Part of a small language model's weights: vocabulary 797, 3681 steps.
Each number is 500 + 25 x the weight over the matrix's rms, rounded and kept within 0 to 999. Layers, rows and columns count from 0. Numbers have three digits each.

# gate: layer 22 MLP gate, 320x128, rms 0.0733, rows 141-207, columns 0-63
# up: layer 22 MLP up, 320x128, rms 0.0727, rows 141-207, columns 0-63
# down: layer 22 MLP down (transposed), 320x128, rms 0.0737, rows 141-206, columns 0-63
gate141:479494523522438467468516543507568516520501523483520481481461505484451500531501494528505480518550526520464497515518485532505504502507517505438464501481501511469483476480496546513536495485470509
up141:524512526487455502499514475522530486483499516503536524492502504529522534488513486511450516497542499532505512455474529490471498535467506463539486526511513518443508511499494454510537515478485510
down141:464544449427520491502494536497475491539528485465533524485499503488523494467480503501495503485498491501510543495493497506499515528546471447520547525489545538448499535539479504518520490499545509
gate142:484518508476484478498474531493536495541516489469515503469510527542502511460486491476506496534463528495435543492527443545481539479481523451485501502493512473493483505529506488456537505515475526
up142:473532501525477496527526489527437450499517526501508509493549488478467519500513504447533530478512478442492461497490530485466486535473503508472497563479483450473463534509520479545511511510488471
down142:448515487476520527498507499482554481502507488529518462520426497508550488476493486505538581528476492518503500494492525502515516513516516534489515459515518496513506468546529467503498554542490539
gate143:485470496519489514478458498511482496505481554496479443540495519545507477479474519493495488472463522495527478535555503534484439497530564500552518515471523467486478496497510506474453499517481506
up143:494544459535512502493485548506453520452489504484505525529465510527492476525470495513512529506488524503490528507519516482465527502527520529515512546498513516517542495485509523481509482565531484
down143:499516523532507461536506508487489454493497528477516539493497499478512487475522488506467518503519523488488480458450504530472498487470454503508488522476531501482490520476472483529516490482527497
gate144:514518484474523467462497476485489518475495498498490476470522483517506487492530499513493535518506456534519484492524517493525454535563486465448531514505508473536504489454467531533519482481454502
up144:483495546505522515518491502486555505490560493507496465531506511548530485515474459502508549529526499474411505490465475503513547511504494510526527478511549459469513524538520511506489500492516470
down144:496573494516524510496547558491488463470504490509491536512520517492472514470496497485503480529509555519482513489530476476528532520472512581515567507499499528528517486446479451479528500517505489
gate145:485508492492487484448536508483518460510448465554535489493531481493498525494496503497489533531501527464530425453495514547449535485503491537454490486517513527510515467517514525503525498490518527
up145:476493511540442504458479498508463498467515524498479492476524525503524476519499471488552461488533515466481455499528502541505490504535521504503553471550471538542492507499470508568488464480523510
down145:455505442534490451511499498425502475462495489505512507485490505450460501491493495501527495441539482517520528498539494498509470515456542530496497478487470533495488497535510510453509475477535492
gate146:528477478474472485528506500511499543488499486480480497513489487479522556506524491498533476468457524523514457528524458524511512517475483539472517501457491493505495555463488479515491481514513526
up146:533503502469531500500499481480493553526471479508498509483480490507488535528569445480523469489475525502524462504528471516526529531485513538511527488482500471491498556512493502491495474527509518
down146:543499505538535523484504482496528486495498464509461529488507482510498522520501472492518474493510517478515488492484487498497502498497453461521523531503461504503511516550494567518495478521508524
gate147:533483485517513533499510509490463505519531470534494455528475471492496476478474497490508471506489492487476528548479507492552519454497520486519521537509459493488472485517511517563480463517480482
up147:505487467498488540511475492554549519527504505522504544520506485502504550502516549491500494459491478479498502493522485478470503541485464495557485509481559495518474481459523474500518515498498544
down147:508488481485520510491506518470452518539497519528470499507475484505493487552533518528512494492522493475446458531476511520467498503485530525479511490476486457502477478500466465502451524484503498
gate148:495515463474556472508494511541508473537530494513459511516533520515486492506489513514492501501511535489518514507474528515497530518517486453545498473509569484527483493480457470487461519513520493
up148:484458422516529523518488489503498505491522478505507490476496499510517451504477551510505532470524493523521482505522519508485534531490476490466490510498533515534517460462456484453451536466528500
down148:467531499466491470453522509499504515499459507489474453502476492487485565484493494452532498523458478522518520488537491501492488489503493404528473498487466527505512555538512518540496478496527498
gate149:498534496489489450497526520576493466507502456517510470472518493462457522458489527519499503526501492495502487506482517494472543507515485518536537486509479507490488522478503506485490495483523496
up149:493489481505544474507498510498537512448505516475500505504488504514509500521478520482475506526485453519508474523536489459508455522471475554529460522505501525529519480476553510503475435522442487
down149:518511505501488534495520508525499489498511485478461510511539442497486472498477510540485479484497496493530531532521489498509522490473493608497495472519519526482465523516511487500485517503537509
gate150:496494478493477518516503507508477522469443468513524487517489521545479519509499526502497482474502496487527519476526516456521510490501520509508517473537490550502491461490506519502542514515503474
up150:490554501491524540458513500491481450499521494492536503475527536506455502484429505503487486492511502510523493521507532539506517457509491477468494515527467510548552478519507490465493459517486500
down150:494484470543463483513469512492498532509474467460545501518471519513503497518527511457485476527523549512484489471478478485462514551513499545464522464509517504480511545473493488465522518499526515
gate151:506467501512496451517503544484500504504512482543520460530499469498493456497482514488438512467484489490523531485438511528497479493501473510495493453472482518468476532522483510495501548490486517
up151:533493531533482529538524483489520465489490523493490498487505516490482469487484501518565511537509497466558495526517484504547523501543501477513528500540534468516463510498507477492504468490493477
down151:493494459533476508494511502494491532484513507521509500516507481443512495491501487506484546517553508550489482508502502529501442534442430519466477527507474520459517485522485507498490464508490471
gate152:497502492500459542459496507477502480488498514513470502486501545502517506496509464523475479477464552523465511513492539489473477509463517478446501548485502481510490483512514500514507443500477507
up152:500533490481578504492512517474534517497484504512477514525527504505494467479520487518542478497504476499487541492521473518511528499521486538531492496517508504498524491510506525503520501489500489
down152:510483514524450521518512502491464502505491480500514530516508537518530509506484498507455518485508507476495504481497496470475525536465507519438532487475509479514493548498486501479494500507510500
gate153:509534466479461460512485512511513486523509506502501497485494527508531476506485471542519544525474491464496524513514456466474538534542485514499499518553496539489504547498522471513514503542493507
up153:493489446484503501521533506517494550520539454519485506476510524481500491492516487519506477475534542515491529517474482496508509494530504465495511458514450513521512509530501520534490482556511451
down153:519507470515472452509499507486530534519449491516475509478502436510518495509488556492524506479458519502484439500544515529494493494445482454537529476509544485519528508431485485488527511465493465
gate154:494474484511530496514483507523484535507484510514520555474507470510508475499496496512492518518512546483531458492462477537497493483465550503460487520498475544503481506501489525519483520454491502
up154:470531515503507511542515525540512477516511495538515493522471513532494498511500520469475503500524498511490506509499519524530502540534493484455519471504503486506515497467499487479537488480493502
down154:488505509493447469493512508465491495526460494485476512526513552508520532477486494505543492556500499490437508513509509478515504516545509485546455463513484488512454539501537508464466486515483481
gate155:514486506527516466531535479521505473478505510475488507500541455479562486494447504494492482494537470466496514499539487498476495503506502552527509514505486528511474505523491491497480491518490484
up155:521483536573514510533520458517507487502507481505478491477511510477570516540510474518468450431452502478524497472468510490531499517528520450486544491518502512502516468520482533535522486516480514
down155:478523524516492498501517502481484485511483530508494459463484507483501495506523455485505531544509557498496524502492459491456504503453465449518513465438469488516500506498505483512508553489508520
gate156:448512435524446497504499505543517513515489503576485512507481497496488499505511498518503505512473497475524509519453556484494505475512474496515562523502486487490546494505462525512505517473495507
up156:516529497482473459507504507458501515491476503500507556480524491510504484484517493539547478444483481429499486567546521528495499521517525495495551502506489525477509477497496519492485477542509490
down156:482477500471488463473514445521465495563492474501467471521496479481462461444504494512463483528502502569507499485475496507495514498448512481555499518473527501472497475513481509514481498498489522
gate157:476467539520501499490523529492488515498462531482507498451502535515516516489480513422471483453507479497477518472489496480507472502466512529502471526519483554538533491491544492481511460470473502
up157:468505516494487515495515508511488493504538492556482509507467497525491512515480485481497495532496505486499476483564491528422516481482516536515529515506516497514505554497497481444455491506523508
down157:502493507512495479535493453525499501503497513534474545533520509488504487524506483517509541541514544498535505504506479526538483490486510506446500523478505516452516536519495498560516511485497526
gate158:538533478524470497565482523507502506501502536450470513516478514534461516566542530479501451500520520502507525479488488523558511471562503538504529514489482479500515514495480517518469480511495465
up158:452468541511468542496502487463516553483525444483524529494475476545483456525515508501507525480475512489505475467505487510484441469503466512496508494524510476525509482540462453497478510549498476
down158:492467498467490548472500518490506518484478474481522500429523530532469470486511489503506539533490463529491533508456520529510492509493528522519515492492485519495514519506514515496502460474503470
gate159:496522492529464507481477479515527514501527521511539483511490487542531542490492511456499507484513524545492541462515477462512497534512476517460511478440510550533492474483469487483485527542500542
up159:490479473561522522513506519485488502544516495562495517497503507513491460522513471514516486532478498453565502468500542528491513514459511491498473492510511519468489500508499527479526501466501481
down159:547480533497517496525508520465496510522521486499524470456507496471526493566490515457496476492516505511520477481512540459485528490552446540507521521508491496499501525556511483555455470470507498
gate160:516537517500497487497485519460528456521518492487497483481508502445541478495529450507498508531490501465505453530526529466477482543514499481505463502519502473505537469498457476492487492531495530
up160:480515526552504475514496516425478486500554515446517526516495532522465470497546518458518493488499489504535516496459471513467482484533521520520479516485468462530530536488494510522490509554513489
down160:482506505515493508554520511519505473507514516507545512504518494470545513472454503536517500495542487488490493503505438477512490529453484502537483520480487471469538523489494472480479458522461462
gate161:525503478447509488494489497530452462457459511502564478520516503482481493505490509534517497493490486548491486467509463488488501443493491513499499458512522529470519488481496534502507470499494507
up161:479475497494505544491538516470529448539481509496522520478505534521488503484508514481467479498504476478472504519481533501504480488525498500546482491437502525462527529509443479481522535518527510
down161:470508496519503498535540508477494473419532518480508501486497475542499527456550498496466556479475519485507523512525501540493517502525499495472508549487487503480530522522545528536494475518512473
gate162:527474485478512513483478511492494458514500534486518530493530514489517457515499498528482473473508527488486495477527553472516484494514502511519501483471485495521495522492448473503504462504526513
up162:467496477467532483513483519519493482510524467513512507485496561483496515487523554494496511456521458462459442505445501480549503469430479520521497495502495515511457536522487511530474494519492471
down162:510498522528487524474490524520496506500486468509504517518486468471483458492517441497517478512500477517492497495520498472491528488519501531505481503499534497546487467500532482508478468439486476
gate163:508463484541507477496465468488490518512460528487496531522514453471544487501496506515541512495531498516462490475516479542478494488456515533496497497502542506507537516497541501509526506498511467
up163:494446523499499519458513520514489448520481501513431515534505507501484488469512518491547483501491493545509521458487470506510503493459520498445494520505495496464541495518482522499459532496485473
down163:505524492523449524525480495486534484484516469487448529503465512455518513522503493501504509532484522452484516525501440500502516503486522482500537493492465508536484475498479454524502519491532514
gate164:499497471549481492470551528518490503493511480474471492521505556498549511490528517487438494496501529516491510507512490540489488498526460490519525514521517523536530485477491539537501475508514466
up164:477500494505522515528503486472461521493554517483499529515518514477490475499500499550507519517464481543530469467513508502450500530505480529484487502482505478510487497564479480519538483524494504
down164:553519452545474520489461492498553524520499529492534532465478504501510508481485501503510483528508490492497515498470494500523486484555510509537471470478501529472531497517476522473506529522500520
gate165:481448520504500544523480491559520523480500494499489486499509483515509510497485523492458468550532454518511488496459499537480500519537499510477547483509513543477499441500503494476446487503510493
up165:477508487502502514502459502512512564477546509535468506508497488515509452479488466505499484554542466464520521506481502488483497470486532506462531544482567482496496446448513480493516560520475488
down165:502503501511535479503528485513506525541497499478519516511471450489465519488498473531468492517501501517480478486518506469489446489519469515512495518499509514536484513504478542495504429502499510
gate166:509487465507442521491440479485520493468462480482499490482462532509536526519518504505494499472483465472470507518488466480477523480510500539447457486498452514487468487547501492494501479532482483
up166:505501504493518509457530529471493490502511530491485514495500477507457507475503464545485500497486511466540496473479484482497526447507465515534534486468523514525483475469515473505478538553523472
down166:479500548512507516501505512493472530467458464539538490488484483467447509521483508531506542484472514460526474493516469511492492570524501536533506469541500491528513499455509482500459521498504497
gate167:480533470495481508470483436499468505492553527497479505482512523491518470474503522494519471494519489508520446466511486563472516500532531494517511472519491503552552489505517480495455504542507558
up167:505478537475444532487510512528530505456487494479499522517491520509490513484497535460459506528475504508485541537487504467502465477485464449503492517477489521472520541459497477483483498490511530
down167:460506493562512525542493502549490537491481492528461484531492500547521524526501522502500469474525493517490489533578510482487495546519489463530491469518514541532481495521541479530492491549519492
gate168:515455455512460519479532518502527456466547515491539486509498509536508516492556512458534474494501458492501508502483496489483516508535529494552513466496517534482507506495501536487515494504534474
up168:533466525494528478446510491508511503489463465479495528536502492485487512461505521555530523525504513524469472501516536499525501488518496507503498497488517474499472507505507478464521465507510442
down168:489500481521463456491530517525489473502490520536522496490520462463493496491540482497504497485511488494524514484512487470497524440498458491530483478493499478501530537487490448560462542509467536
gate169:462476503500510467467512511540527494545539491488499474516493474499460521502484475489507490558489489484458506516531499498453505473460572532485458483505503495477461501522504505497532503548518547
up169:504511487510487490486500495457468529507501517531523498536492543468519472468508506484502544530470492516517480533483530507468520489505445532466478497479518484500503545520469482457485501472479522
down169:474458488490465528445519503476525477482507503509560505498518520485495524495453476503499485526511536468495538497553491515526515468482526490521481492527460480524504513490492573560506500517498527
gate170:495506506535439502521490484499501436448509485500534461478507486505481492535499457472498512519502462495469520515553527485469526462535479508511459554455531496501512512504494514514512516504482463
up170:485477511479517559502476509494523451497489507486479477528476486499510502495450524503542523461426486511491483476466509470505508526499458538476508506527480484512525526510459505513481511485482518
down170:481497500519498551519461460514475505510533476511495445514497455509498489494500487469453475529519530510452467510480535505488505521515568525504510497544514509506524502576480516521486481540493561
gate171:461503517537469531472489509552529552496460507519492513493517462494507500473535523477529512540491485493475468518526508499496495498501515529477520507484524470483507487512518472503552449562486508
up171:484551536526502499552504505524480505506490505533486459497471482511501475539513508530465504467469533523484525469517537514448502518466472549488501533480505502495507506481457500484537498477495473
down171:528516540456490486510472544488466452476500479481515481493475519482486514500489479514522528482482550477527525484522546508483497525476551519526519507513498522516511507543490553546492523500520449
gate172:442475523475540463537512534507491528473492508477508470530517535475476451484515496521498511508493529518483496486496470478509506517540506543475522495512526527519479534503505548475467514498511493
up172:473521448514553531450492488517492514529529504566534519496487515495495498571502472442507499461507497482412537500490504491496503505490489465500494486557513543532502500485509486455515498518515483
down172:513529519468495517458534484489512504449502510473554499466510513461513501501515486499487502509483494491513482482486516522547507465489458548438523513495515446520479504484528512483494487456486485
gate173:484494501511482487472512510509470507539517531489513488495497546498496495493478501532467539459531532530506474489489473489492486508486467482502504500507474491493498526524498512547491515560478525
up173:490518488468447475497506523473487445460492481494454461519532469497496490530526481484538507522521504509515531466453523510516469537521506473482492476462513515513494507481454493501523521464534453
down173:495549516501506538480558537509519553507521460498476550530511478496526527502482522477515503516446509487514527507541503505527516501504537499498529488468486507503487516498504530479481529540453556
gate174:468520500476478511496510465489561538483551489502506477504488532492525530519490481517479527480475532548511535497488478494530475525485473477489484523519521508471480476495499551479501544509490531
up174:508489508510497483474471497473528491468485520524521507529493505504501491481477471503499513469512489488486512484505487557521535499517535438506490547496531537512529525506489507506491540504517507
down174:508488515482512467474539533474458508534482518485507565516534524514482458491540502519496527511543510487512464483497517477510520478525503498497552467507486516501465452503504465503513541509510438
gate175:487517507490505498514490557490505480476527433537512503472508499514516497509552500525509498463501521489475483499510500499478519487533454495487542491477498502496460500550505463478475489541533489
up175:511515502535497518517548517521478466535503462487470534466533481524480491495480473496493502501465534494514463465503453533501509476522488493557507492505473517493459512515491478488556481464502471
down175:482521515502492486479470505517480525491490468495503494541486507546466497490507512498532495440532470497478522559480501494493525549522454451486478493488538497482540539488530482560537535488477499
gate176:499534480495449482472519517487481502552494506509485486471479479501450516456492535463459516459520510496463478481483432555473479495525532507474467487499522499547491515496489485469533553525519454
up176:493493524524472483524450555501511503504472523482517533513468460482514490511454498475558533474472521498509489466474462500498449447559518479484536482501534479499517540475459511529494512531478494
down176:487485490448526533536526497515488475528494523503568541535488507499478492498470504479510506481497499524498516509500479529474508472497480520498478517487528498484494530486474546510550565528525532
gate177:540460495553498469487499534502455470534489516524535489515517512457486527495514512476538514526489465501531520490524502514524498457469498531534523482462468496488484500423547537491460480480496478
up177:451490497488477488514496490511520516496510527502496520508473555502501504528499549518526492475477488494461506536526487500436514530533511502515521474493474435496492511517486501485511529497557507
down177:530504492460485494523504514508510480518575554497514529485515554537478458466518505473509501492534444489499514503498452480497532478482511509485431490463475499520542487533523476517496529478510477
gate178:532494527531483481528472517481519499466510495513518514506495509527529543504520487497469554509507495473459556473561501465481549539518506468500493500510498474523515452505431509525458529496476515
up178:476473471516487513491490485485489547572498466507486551531466517521532504520479498585524478519471476474479509489499515545530508431534538491530472469473517516473501513517527506486500482469510523
down178:515456515449483484515500499500492516483504501498534486445503473510523486528477508496521479501513505514451506564516502502485505503538488478509502487501558515505530533467467490492535513457472527
gate179:453504529502499489543484510497491492564492489538525503485494488486499503502559488531493526511515519526517510496528518467502514522517499511474499487477454524508449493482495523502459520505488516
up179:455489463483493483495456506459512493490502525469489538511464517548516494517527488443537507476482445540532564535526483538525538513511512454532479527512440519521493497516488516474500507488485496
down179:521466503483469536500520524503549514507508526517543502487495480490478482513482491437494511436512506503499483509521477486461475473482561515522490502502496540496516525475531523551471528462556531
gate180:521519498504507493490513527528519489468508487458505526468494500539495549497544487537489519479505522431520481509488497491506472503485464497492521501490509503521448545491468504471558493501506504
up180:497520513490497502486516541482477498502479520536531527471514468452510514499454500484539529526463516531481504493553510503487506500504525492523544449486515511506530502485483559522429500499538479
down180:504502505498496482449459506498529487496522464462482499531510525501496499479576509476485464462487542478523497500528502447488499480602548495489503515466467538520484511517515526513464517508543466
gate181:473528522495520514485525481494486498540488513488463439478473555455523544501495501478495551501492519499487532515542461519491491462478520499514492511514513501477488465506481490495535468530490446
up181:509460541533526503497496518513476503521481482468513526505485495487496508487505510507502444476556517518566508458492517470511474479502516489495495564493454546500512498503536498524499495491525516
down181:477463482502470470524527529539478481485507536497460502542480484502487533510507504470527467507514487463452446497466532515523503561495524504493467473498485515476512487468449505458488505537451531
gate182:527503510521505537490532522505467487520482466514536483488490496440520503492504460546453458492511554511494510488483509487529480498467477537486487516498491508462486512494522502488446476499518509
up182:525493479506519439510519466465475479456485556507503514512512495495508503519504499483466457520508492490515516519496485488492512522487487497496480526526437490539464485505499475502515501495483502
down182:491507502520515499502474515532452522501494494494491525474504497455505483531545475524516502473505508516511481520510492498496501486514537520496515482482528508460456522505505499497509479492497503
gate183:503519521494512501522547463535500465558521465499510473521491500532468478512474524523503527471446506545528502515501514500515499500484519470462561495484539518507492490477488479493542468475489478
up183:469468519521519507452481518518487541489469549485483515488575443461474467514475532533504475492514521509503515505507455508499475453510507487483473490562479512521484526489555512533483504477504461
down183:495473464500497479532519505489507476508473510510504501545455538506524484533502490424452464531535487546483513466492495525496520524452489511497488462491472480470532500472525489487516514496538492
gate184:521531468517500509500494533450497466518559467503509495485524498510549476512519515454479473491464487480502575479534521453500530497529496486510500505478509459484501496491503533478517498487464534
up184:483479492474508487502470459483518437519502545494493506518525479479466500526445527532489473514499477490492468519483490536520477496487482507514463524500498527475485469472502502524511522528480493
down184:510489508446515479460473539519518484535500470536451478485483478472502472471533487480556460454491491548525503500523539520496509488503524482485457479499443503524471518519498510516491453531489510
gate185:477526499476505438494538527532515515489524523538503495490512490493478515475485541509498461524489487458461523515494460497463468516461517530493526528483501495432484497522533457501536490510522530
up185:524560497488535489493494487558472475512487478461485558511560483495519505497512533503491487533509477490471499488486475477507505491558458458480501473518518523486496570532535494531485469466480465
down185:488507499470513524482476540539506516501472524457457489458501474478508494494519444507495497561496449486505524512518509520514510532463517498489490496511505528554556529530531484490528515517470513
gate186:529510540510569496568536520471520472526480500524517493515535521508507490517528485469496486502476521477548471500466454541498467510530533492536470512503530490513482515505500491487476517488490470
up186:486460497454524487501514481464532491524491457492476438521474589484479488486539514524488508468488521478454447509517510501491475480513507476500489484501537518478474503485531529520496476478472541
down186:488496478528521479498504454499456498515503527527463504468478536518548544521493443540494470459530502567480524493490508481514479481508509506493523565475509485461489488510547523508490462523510516
gate187:519514542524500529536495488480535478492476506511513513460521465488499513521524545479510491532496468516532482466504494518573525542471522525537487491506543479505511453509486448503493488523481491
up187:520488470459552482476521475462479459487505544525476508547510556537515488456502499495510508475512522481451489531498543468492477471544533462483508499534494510527469498480504530479503472488516510
down187:516509459509526517517459461527502488507484520500531523520491532527516463489470482475485489504506512471476455496510524503523522468520513528488479531512507540528481478518493492530490471462523532
gate188:477467503500454470532493499514538468465527517453533482496526512516487480505531498490495539491492521485480561521468511493495515523448503500498502500522523531514484460488511490497488504458500469
up188:544463531458487541480526506480507489492531485482485460500489480505488475483495501533487544488485516491472509479485508489503494528453557492495515462545494512524467517473487450460507510487438511
down188:511514508468528484523545437455483519467527509494533492516516546554535516520524508464509495488530511497538507526494493484526485468506510512523516545472479480495530499537470535529546497560510484
gate189:487467490517502507559496434505540544496506508494475489511489512510491518506504465544521493521544494477517481511500513494471518530525508510477485514511491525491477472517505509508475501477523507
up189:502505490513539484480474521551495498486505485498494537474492506480498494536545513484533421494487517495494532494502513536467553515495543469515511525486479449485498509480493472514518489508487482
down189:505504490511492530526497464450497486477523516495464525495514504469492464501519536508492497542519471519483499481500475508530506485476490503468499533529513474541493493445466556507478480493525505
gate190:515517487537483455537503527499554502528550526520516539472492527533516556527521504509477483468509480487478482503528510492484491510495516478465540501506470504507493449496442527501484480488513470
up190:492513516462493543494476535509526508502484549501507545525474522546507520511505490521489496485516496536479519502508503491502542517495479485433525555546478495477479483476477502539479494508549506
down190:475506520514493504484480491500535522480509448526441502544498496516495491481485473497489513493481560490533501518506512517503512513485527513543485473502481472532489548488534488472476517501487497
gate191:507518504510482497458510504502503441525500448497536499479566542481484544519488536499487472479470467515505536538514470474503493499501499434465491492510499492520516452483536537487478473492499493
up191:501545442541493500510495514483516432534521525507496482467449512509493534497502468485510449476468453510477518531493501458516475519473550535496502445521505541499481489517493543495511531489500501
down191:510527480487524523504500492507550498514492494505535529498477495486536518423499539511493495530524521505521461469496496513467492518499487434499493472510483531500511526511488499494491527516555514
gate192:493462504475544496504458545451483499481560499473526490460495561558506498520521485493504503500489490512501489519490538469493528541517493513444509500502524535521483476489546569476504478551480526
up192:483492462491544481533484471497479487501496493456493484466530522510477486529505478507449516537511501516511502448534515515511530543518472498520491483502496497516458482522474435482509445464471454
down192:466507501515523528449484493525503504501510507512543515480459480471541457495494438531527518496477532502476523519512525506528531522484448499492533477529446551463525512480506486543515500501516517
gate193:477542501538503519498525483493489504514504482481514501490536486541469465522495540504520486538490502482459500530477476502465497467498506534533495459504464480544509519523490498537516501486501501
up193:492493496463505497514467483516515478491511548500519515475546518492479473538444496521521489499531501493471547459489437494510511537505470485453482524529505522487493516510503568506474492518481508
down193:462463508518499505538505540534522493488513508490472484504526527481549492511516512525523475562548535498537485510419462493520469472453484563502509469467557486496468475468516510523482527542522486
gate194:502499458483473477510546497473515524518509495510497438512565487559520533498541518519536445544467508494492492484453505499478524447528492569498483491505522521517514501529516549520458486528517523
up194:486503520493478488480532489482479441488497517442498511517486518503534488515521508493483505477500514463467476507485467545489504467468490478518452508498464486528496511490468476532491487508505543
down194:480528466484459459515489515472553525451531477475472464553502491521564498486494456493483483538493503509502513497496526520522507526455534506491478467511459508514545543464459528505507538451516511
gate195:519522498527500488506471529561507493489520557511503514537477492509484494510510547470501524496452504500517516539493494532487478485518459492470494465526455480517471479500490535445499482515490537
up195:494480515494511506499509490477494489468524516525493501504511491506530479521487447515443495485474485506506509476523498502484467442474492472518491509425498544506494472489496483518487513478476531
down195:515517544479506551468522480485481474524514481468492482495467527508467520473482535528490493490543536500496528509451481502474481503538507502487512535522501452517509513520520536481496510519499518
gate196:471491501500496494474473480505471499509508495494480464470515460456493490522541516466506506491460467470488523501479516513519498511443504477490497486504495518506482513487541514512488487496465477
up196:521492528507535489524524539478517520497447497487509466493441520511490479516490507504491474536523509520532514478463484474473503480463502500516494497448506472489475527517504498488534494426487538
down196:490521488468483526502538497490468487497509508531506508455526490496462475502497479497501492471504481492510531478485508539503491506539472497488469565516499506494458509510499505466510509519542471
gate197:520485492507504526486537503450517521485455466452480501505491496525526483512511526462512479498535501509489512465482479521496498489511489479478528481504543508519526474450492491513423496510458468
up197:522520491472518478522500553517483492497521466508492555471493476521505473499489566506461518499525518495484494488513503499504507478489473473486511467503479479494475448502499485511503535505517448
down197:498510544482529488503489482502516473490502459510491520505465511513518494482521488523538553508511515498440486532523499492534494539557484532509480480518510497475508520500508520526520482479483557
gate198:531494483511494464515524562498469519489517484503526490454490528489486523488533524552478530490519536452484539531495469487500514551458486518488507469508514531464539502480492485564483495480459521
up198:523519539509521560500475489509495488517499528530481496527515492480489474479479518522503502500482501531561508475464507520487525436520498512481495463471519482473472486495481535432522529538485495
down198:528476500488509506511478519495572472515547498488477468498527473541494509534485510479511504529474507515516494443473476517492479555535481498509510508524470513537537485500539498528463430466481541
gate199:478523543460488481516505540514505496471493514485534517474494522533526489522509485478528474462524524500488469466539518482527541505439477524462498485515476508529511489486487484519478456503478492
up199:527461510483499474484510480543520463482511498507504503480462531520500483493474483519507464468531493467473477461541491494509499515486467484524502511535494515533538490494500510461534500514536506
down199:515506496510537511508469513513490521543488442479496488491503476500525475524485525498459508535548502495506516482576464520487481494552511468443480499469455476517504504548482419470505502509518513
gate200:483496481527465459491496515487518525514467527510494484505520462500517460475538486503512481512508520525487510461518480530546528488532501524490538533495488516492462536513468531509534551492496523
up200:479446471543511516482491516476484513491481500520550519483492546543493493533514506573511506523499514519503477529511518487503497473497517517462502505490501563488526489477525520503505499502495463
down200:516513486495545493494464500513550466502493463516501458505455514518538447483475516525528560496476460473501499518515511494456514464539529465500515486471510480504523489539512516458510492492483468
gate201:510538533502506484538464497504503496456486527500513508514499478458535493503473472498517485506496497504478520494483506459547476515498476537457477491490493498541514472512493509457485485505509505
up201:504500476551486483464515481498457473494522487456490502472527484532533472467523492477503473504516488465509476513525481502474507499516504506544467507509527512493526538478507530452498503522488533
down201:517518490512533555542493491541494509545471519529510515507451467516490499496506470488481524517540527464492508507502454514528487513516511490484504517488474466487438508533490480506549486492534455
gate202:522449491537492523473485551491495512484493487495502526528460481467480504505539491488558515520549524491477553471518495502483506474543510495497488459519505516479469514472460451481522525482520480
up202:560468508489488537505493512497523488550497525505464458552489510493508501527539475492511507486499523497485546511534546452470483533515512492509469505469514494519480497453518507479519506477503463
down202:484534490488490488485528482566475490495503494518528480507498474525575476521511491547486537499471502485502462546516478530516494523539518420451493475498469501492529516506490500502466511516486515
gate203:509464438508541469514480529533481529486498500472547506505492530520485485451462512457476514504504520503531462511490469481551492485523475520495542527458473515505488553485499547554446457483502457
up203:492539460478517471508483501479534483476527482496500476479507509482544483491514512506536490476510510501539488501495530487455502470506525495522488541532494514519541527465464520457480436488505510
down203:492531534504511512455524512475485522485536476502545475475488507506481510519517439528517504514475536485557506502471502448508480518568530483468513570555477492478513511528490510500481520510476495
gate204:493511554556466523494498479472479532508542448527488517544514490475492461511505480519506533462506496469521496511490478483506503504541498516506536460539532508516503473524511520536465546560494545
up204:498510523536487534499500494494542507561546513516565489457514488493497528520491467472513504480512464497445477500451488482515508493474461508508427527519480492465537496481496492483540497493501501
down204:479526528517492510479485538524552495516475503520418493505466528470485518521485496481522531484481544522525498489528493495475521501396536469489509564519466501491508525523463475530465475507511525
gate205:501511516524505489476455471483496521502479508528493514529478518509506524485476498501499520491515506531461573448511456494522523511524516512479486505489489491506495467511506498505518495480445499
up205:481479475487503508489491487447472489501509456465513514456511491538504472525531511464520516527507499487474492513552499518503483508595464450497466485490495456504507503520477478468538510548522480
down205:549468493511499528498526505495531488514494532507496527509548474471457536506498475521474463509490514487503525504483521485500524508517482522486537514489509481467471520482482494527533491512473472
gate206:511440529515497524493503496491521473518485524491517512481498536504541544516462464449483522497531501510466513499484505463492497539477498452486565522523487504545539472533510442516482523536489482
up206:469519545478476468535533538509508492512537549513507475516494495462542503545505459494491531451521505485503492472509532501510495488464529507497518505521490532529524523500529543533437549491479498
down206:487544491492491474525514479530517473495484487511487521511532495520512459467505556502531481493476477511509544487497469538525520482467534526475449477516493495512528510514481462460520515497516492
gate207:526532466564469524514520538593541516526534521472533505482480495463497522478510490455479527503491443513518522503539522520529475478535504494516500442487474480526522517498461489487490459491459495
up207:534507543514517507491507450550455518540485515531507534538508515526507535485534519530489493510505513495524485527512479515467491476439485517491545497468507467467502521542499514480521569485502549